Weights of a small GPT-style language model, trained from scratch on English Wikipedia: 22 layers, a variant of Muon for these matrices.
Each number is 200 + 20 x the weight over its row's rms, rounded and kept within 0 to 999. Layers, rows and columns count from 0. The size before them is the row's rms in percent of the matrix's.

# layer 14 MLP down (transposed), 512x128, rms 0.0573, rows 468-480, columns 0-127
096,247,177,177,209,188,199,198,211,195,216,207,185,202,197,253,184,183,165,211,185,198,175,212,206,205,197,210,221,219,204,210,207,214,196,220,233,244,213,197,219,187,220,229,209,215,182,185,216,201,175,217,208,224,178,189,202,160,218,196,185,224,159,187,162,174,223,254,193,199,197,222,192,241,214,245,226,210,205,205,196,215,190,176,250,187,207,196,192,174,200,194,171,212,213,224,204,186,182,186,203,218,234,212,177,205,210,247,195,187,206,204,193,212,177,189,177,212,215,224,197,190,201,203,185,188,192,165,191
113,208,202,180,197,217,214,212,222,211,201,188,190,218,211,230,244,209,225,192,191,163,221,211,224,188,217,165,221,216,205,207,223,179,250,184,186,217,199,197,181,201,213,194,208,198,192,195,187,180,176,190,186,199,178,216,222,176,165,183,196,227,217,190,213,176,197,185,221,206,177,222,236,234,205,196,225,189,176,188,143,156,189,194,194,199,207,217,212,210,236,178,233,212,225,218,197,197,188,218,176,187,173,219,194,209,201,170,187,219,208,224,230,189,225,206,175,190,192,207,180,212,201,189,252,224,221,235,208
090,219,212,191,187,194,195,152,202,163,230,201,188,174,209,188,212,176,180,183,197,203,172,216,228,168,180,191,178,178,200,192,215,178,178,184,199,234,215,220,210,204,156,215,187,179,234,212,200,201,226,198,177,181,244,225,195,191,208,195,203,189,156,197,220,178,215,199,213,250,147,218,208,195,222,199,174,193,207,204,182,193,233,216,186,179,192,211,231,198,186,161,173,208,201,182,212,215,205,168,199,208,192,200,194,210,181,184,193,234,192,183,214,227,192,188,170,231,197,227,212,231,192,226,213,194,217,204,178
103,219,221,227,170,191,275,209,209,176,208,232,192,215,196,211,202,197,174,207,192,228,231,213,186,205,166,182,207,171,203,213,206,196,176,179,219,220,178,190,205,197,221,163,235,211,192,202,205,219,188,198,193,229,219,202,191,160,219,208,215,190,203,246,233,187,202,208,203,196,226,192,208,151,202,220,199,200,229,164,196,187,205,184,201,185,196,184,179,181,218,192,206,191,180,200,204,238,186,160,219,169,233,186,184,213,196,189,187,222,215,209,193,194,205,209,207,189,212,173,203,220,171,185,196,165,239,195,222
093,198,197,196,184,220,197,214,184,197,186,211,200,208,191,162,204,205,194,195,176,232,183,176,237,202,211,185,175,185,182,182,174,222,214,193,219,184,187,180,173,195,213,235,181,215,156,207,178,198,188,187,188,213,201,209,216,195,179,197,220,220,210,227,186,165,181,205,208,241,200,219,210,126,204,159,159,204,220,199,190,207,214,211,215,234,214,162,192,206,203,183,212,227,197,197,184,190,162,209,229,197,199,183,214,198,229,200,215,212,194,194,219,239,192,190,168,190,189,197,217,244,216,204,234,211,241,204,214
095,197,195,189,185,206,158,209,229,192,202,246,194,170,200,162,205,205,229,201,187,205,164,250,157,182,183,175,183,204,184,204,182,191,207,194,191,205,207,229,209,187,164,201,185,189,177,226,223,198,181,199,199,178,241,240,195,221,163,202,202,185,164,198,187,157,233,176,182,190,215,219,212,217,186,183,179,229,230,224,217,190,192,219,183,191,198,183,174,206,202,162,207,196,188,204,186,175,183,187,201,174,207,185,202,189,209,184,214,238,195,183,215,178,179,196,192,197,210,206,193,183,224,224,232,185,224,192,176
118,222,240,165,221,174,283,186,184,205,196,196,212,191,210,209,182,233,192,191,217,184,207,203,201,221,191,193,236,189,174,227,205,224,234,206,192,171,165,205,189,214,198,168,216,206,204,225,219,186,193,202,219,218,211,196,182,199,218,157,195,214,182,229,202,170,209,231,233,226,230,215,169,206,195,206,207,188,214,207,235,181,164,198,212,205,182,219,182,191,202,176,189,215,181,141,193,206,205,190,192,228,221,189,196,211,211,189,193,211,201,203,196,207,211,204,168,207,220,211,191,212,202,196,232,182,176,207,221
087,205,194,209,182,207,216,187,205,200,180,184,199,174,225,220,169,223,217,190,200,201,184,214,238,196,205,224,204,204,152,188,182,207,229,193,190,188,176,195,205,187,206,239,207,205,210,203,214,201,176,175,211,162,223,230,231,198,170,220,189,218,223,196,206,205,155,191,213,178,161,201,195,180,237,172,239,185,185,191,154,188,238,221,235,192,219,205,190,190,198,203,198,218,197,169,189,186,181,226,198,200,182,255,209,219,214,195,183,242,172,204,221,187,217,209,187,219,208,188,203,180,216,169,217,180,226,208,209
112,210,154,245,207,210,215,193,164,230,209,177,170,218,176,192,226,179,187,161,185,175,198,175,187,211,170,212,172,182,185,214,196,190,218,209,182,182,227,189,182,205,243,188,197,189,184,227,232,212,197,206,221,189,162,204,203,180,213,214,161,199,173,179,190,172,207,236,226,224,194,227,214,212,229,208,206,183,177,183,197,179,209,195,184,221,212,190,231,159,182,219,203,163,218,201,230,197,173,196,196,217,202,198,177,209,211,172,187,204,210,181,181,224,200,176,224,192,218,169,202,188,195,180,196,223,226,202,208
093,170,197,193,206,195,228,192,175,205,180,164,210,258,225,213,203,177,218,184,203,197,168,194,168,192,190,210,178,164,188,189,256,183,201,264,215,205,211,214,213,192,209,237,202,210,168,188,224,193,222,196,209,203,188,225,209,186,184,230,222,217,192,213,198,176,233,166,206,185,209,175,195,218,229,174,203,213,229,198,185,195,218,214,210,190,225,177,192,193,226,234,190,225,166,225,202,220,186,194,183,211,197,201,212,238,181,232,186,184,211,209,173,188,199,195,232,208,186,200,198,197,208,181,218,219,183,216,202
079,198,211,195,224,233,219,182,227,200,198,192,181,187,221,201,206,193,171,151,196,209,209,187,208,163,189,209,204,151,201,209,194,218,159,203,218,190,192,232,197,174,162,203,211,207,173,185,213,195,167,193,218,203,224,223,179,206,191,188,206,182,212,228,190,223,183,146,193,221,205,204,209,200,171,208,213,161,172,200,203,210,200,191,209,219,181,218,190,208,196,201,203,247,169,202,234,186,186,204,206,196,193,189,180,203,210,211,214,188,245,201,211,206,249,215,208,214,229,182,242,212,167,198,232,178,165,204,182
114,205,189,171,199,176,177,246,173,211,253,185,225,205,216,195,213,198,172,166,189,219,190,180,197,188,228,197,180,200,189,198,195,201,181,217,201,249,212,184,222,169,232,211,208,199,216,167,232,218,202,208,177,201,178,165,219,204,208,185,201,213,212,216,213,170,191,214,195,186,246,180,200,269,204,203,204,191,212,198,201,202,175,187,207,194,172,226,209,227,227,183,200,200,207,193,177,222,198,195,199,185,177,171,176,196,211,177,200,157,179,188,185,219,229,203,188,167,185,184,206,212,181,164,188,187,199,213,212
090,241,216,205,196,183,213,210,219,206,226,184,175,221,177,202,193,170,205,186,229,190,204,178,198,234,203,208,186,181,181,208,241,204,193,144,214,164,179,217,196,236,208,178,219,213,237,220,174,173,194,193,211,183,187,192,208,219,219,190,177,215,200,164,180,164,199,176,228,193,175,178,220,195,197,226,194,231,191,209,180,210,206,197,198,230,183,205,191,194,191,216,233,184,175,228,193,171,198,226,192,197,168,178,205,185,206,225,212,229,188,173,210,186,161,187,229,176,185,174,169,186,190,187,196,232,193,209,183
# layer 14 MLP up, 512x128, rms 0.218, rows 469-481, columns 0-127
106,209,217,215,185,206,147,188,238,195,220,183,200,220,203,196,242,201,202,213,211,184,239,192,201,224,195,186,195,204,183,197,218,192,180,164,177,192,233,189,175,208,223,209,221,201,178,185,208,182,207,237,157,233,175,188,199,191,189,193,206,194,180,188,200,207,197,198,196,184,187,232,227,208,218,224,237,194,212,186,180,152,201,171,204,175,187,189,223,209,190,181,260,205,197,240,218,215,227,229,191,218,188,243,187,196,183,185,173,197,163,181,213,207,184,209,182,202,201,200,208,195,208,223,212,234,209,199,223
090,188,198,197,223,216,187,188,240,210,181,200,206,208,209,194,211,177,187,224,210,219,198,207,167,211,205,178,186,228,218,220,165,206,196,201,260,188,229,223,232,172,237,198,192,204,199,184,197,229,192,143,179,180,229,179,228,198,208,188,183,233,160,210,169,177,200,194,206,232,210,198,195,221,217,189,163,178,202,194,215,221,211,188,214,193,200,205,199,169,218,213,191,209,168,206,189,188,197,221,196,245,198,202,222,202,210,197,223,175,216,223,217,171,197,219,183,199,172,216,167,226,201,222,167,216,178,219,199
100,184,187,199,169,220,217,209,211,241,237,214,201,207,181,170,189,172,208,213,174,205,173,201,216,199,236,203,246,192,184,201,222,229,228,195,207,238,215,186,178,194,205,180,182,205,190,195,214,214,178,234,159,207,214,199,216,205,186,195,189,197,166,211,179,216,194,179,185,198,173,183,194,228,153,188,236,219,157,204,166,208,183,201,183,205,173,222,215,188,196,194,227,242,168,196,201,202,209,218,189,149,181,217,209,188,171,202,204,191,184,222,218,187,224,179,175,204,197,206,180,202,183,210,206,237,194,197,204
089,187,205,179,216,175,184,200,200,191,231,199,228,204,182,171,206,190,163,233,204,204,197,192,203,232,217,200,199,218,178,227,210,186,191,210,229,170,207,202,176,183,204,211,239,164,180,210,210,183,183,202,221,185,190,201,197,170,173,176,181,212,223,188,184,178,208,214,196,186,196,245,200,152,201,202,208,200,212,166,189,169,230,181,227,225,196,192,191,204,247,204,182,195,207,202,191,189,188,186,181,233,231,224,215,210,221,196,186,152,199,180,164,197,196,235,198,167,191,206,211,238,201,207,166,177,240,189,210
093,204,204,215,196,139,159,204,215,195,204,188,218,203,184,227,189,199,198,201,203,210,229,165,190,215,227,190,184,210,193,230,193,196,202,184,194,214,197,151,176,203,184,203,212,189,198,171,191,241,197,165,192,212,184,224,202,209,189,212,202,218,197,194,199,217,209,206,200,159,213,220,157,222,191,183,206,232,171,170,189,216,194,198,165,180,196,201,183,155,190,161,188,220,224,198,182,185,234,214,229,221,198,196,192,224,188,201,212,191,180,221,213,134,187,204,212,202,233,195,198,208,208,193,212,201,248,218,211
128,179,195,209,173,215,224,230,202,194,208,206,206,219,193,197,172,182,224,176,247,174,219,185,187,234,190,192,212,225,173,147,205,240,182,202,232,219,218,213,183,210,190,218,218,222,206,178,167,203,205,189,214,187,177,155,220,230,216,192,187,159,197,199,205,195,183,243,203,220,210,204,210,204,198,219,171,194,185,213,198,212,216,190,172,190,198,162,212,199,207,215,180,186,211,192,173,211,199,212,235,167,214,217,178,188,231,212,209,249,184,189,172,229,194,193,198,183,235,206,208,211,180,201,170,194,210,179,223
098,199,189,155,192,218,204,177,200,218,221,164,198,205,199,193,228,173,214,209,201,219,193,192,233,181,179,216,242,196,202,195,217,196,202,182,226,201,236,208,199,196,205,198,182,197,171,221,213,209,192,215,197,174,191,142,194,216,217,198,213,218,200,219,180,187,243,183,212,199,214,220,187,186,242,230,212,239,209,241,200,210,173,226,201,247,187,234,186,238,194,214,185,181,206,216,204,196,190,175,163,192,210,182,182,213,234,206,227,181,254,212,203,185,219,212,196,207,209,214,202,226,195,193,183,184,190,206,225
115,199,184,190,173,200,176,150,193,184,231,215,197,161,207,203,188,175,198,185,199,188,193,186,215,224,222,237,231,175,203,200,216,204,203,204,194,154,213,183,184,191,200,198,235,187,185,248,200,166,220,168,201,164,189,189,207,176,180,190,181,164,206,199,211,196,201,197,189,178,202,203,188,212,165,187,208,227,212,224,185,184,204,198,197,215,189,240,209,205,159,194,168,220,195,205,156,189,225,202,222,186,216,196,217,210,176,173,200,208,173,179,210,184,225,212,197,177,157,241,189,207,194,207,224,198,188,230,228
094,164,209,178,209,203,213,166,187,204,165,233,186,230,181,186,225,241,181,203,185,143,172,185,178,198,220,189,212,192,207,175,178,204,214,178,188,216,180,171,219,194,183,200,259,195,185,190,205,205,203,197,257,201,182,200,218,245,214,188,219,182,215,213,209,214,193,178,190,177,223,202,205,185,180,213,231,222,211,222,200,197,183,177,221,212,211,193,181,195,199,176,195,207,162,241,202,181,197,214,201,206,216,220,203,203,180,209,205,168,192,184,198,214,254,225,221,202,184,196,178,189,217,192,187,191,196,212,182
080,216,219,195,177,185,196,219,194,225,190,212,208,176,192,180,165,199,185,200,226,180,187,137,207,208,219,169,173,196,195,196,226,179,195,167,183,175,195,191,216,212,222,194,202,216,193,171,182,226,203,169,196,159,224,193,220,216,209,170,194,176,195,157,201,195,204,181,204,184,215,176,211,198,176,188,226,180,210,236,212,181,234,183,195,214,173,191,201,175,180,196,176,169,215,194,190,183,210,194,222,182,212,212,185,207,201,177,162,202,218,186,161,192,195,172,206,169,185,218,153,207,212,214,207,202,234,190,157
107,165,226,183,232,198,186,184,205,202,195,225,224,187,226,210,196,188,230,204,204,222,200,201,165,196,181,213,193,190,213,202,179,183,201,202,233,207,180,193,203,187,202,204,214,217,192,202,167,204,238,187,167,179,211,196,200,204,216,205,206,204,214,196,217,150,240,176,211,192,222,181,217,235,190,205,216,217,246,230,215,213,190,179,225,168,196,222,183,169,252,180,175,162,205,222,183,207,196,162,198,220,175,190,225,180,194,187,216,219,215,200,204,250,216,214,218,223,227,209,214,219,197,214,187,174,215,186,228
089,199,212,221,166,225,189,203,196,238,193,229,194,222,199,164,219,227,215,251,188,211,244,197,193,216,221,190,229,176,184,188,182,215,204,163,191,202,192,217,199,194,182,225,189,160,190,206,226,228,191,194,208,189,206,163,209,201,216,231,169,199,200,208,191,197,218,200,256,186,170,182,167,186,170,219,186,170,200,230,187,189,190,214,202,186,229,230,196,214,205,219,203,176,174,218,199,183,190,209,198,186,181,162,191,211,238,186,170,202,162,177,202,215,191,234,191,201,236,206,193,190,200,201,204,203,194,179,205
094,189,211,197,216,217,192,194,178,189,207,220,190,199,158,221,156,170,210,199,165,188,196,227,202,158,188,210,206,184,244,216,211,216,180,227,216,215,195,173,220,182,192,210,214,220,192,196,190,205,244,216,178,189,193,193,210,207,190,208,225,199,181,193,200,229,210,172,199,190,237,194,210,201,212,142,241,196,202,162,204,198,196,176,182,193,190,200,204,208,176,243,199,198,162,201,221,193,208,233,176,189,214,223,207,197,220,172,157,205,188,160,210,196,227,154,217,192,184,205,187,208,222,187,191,219,176,198,196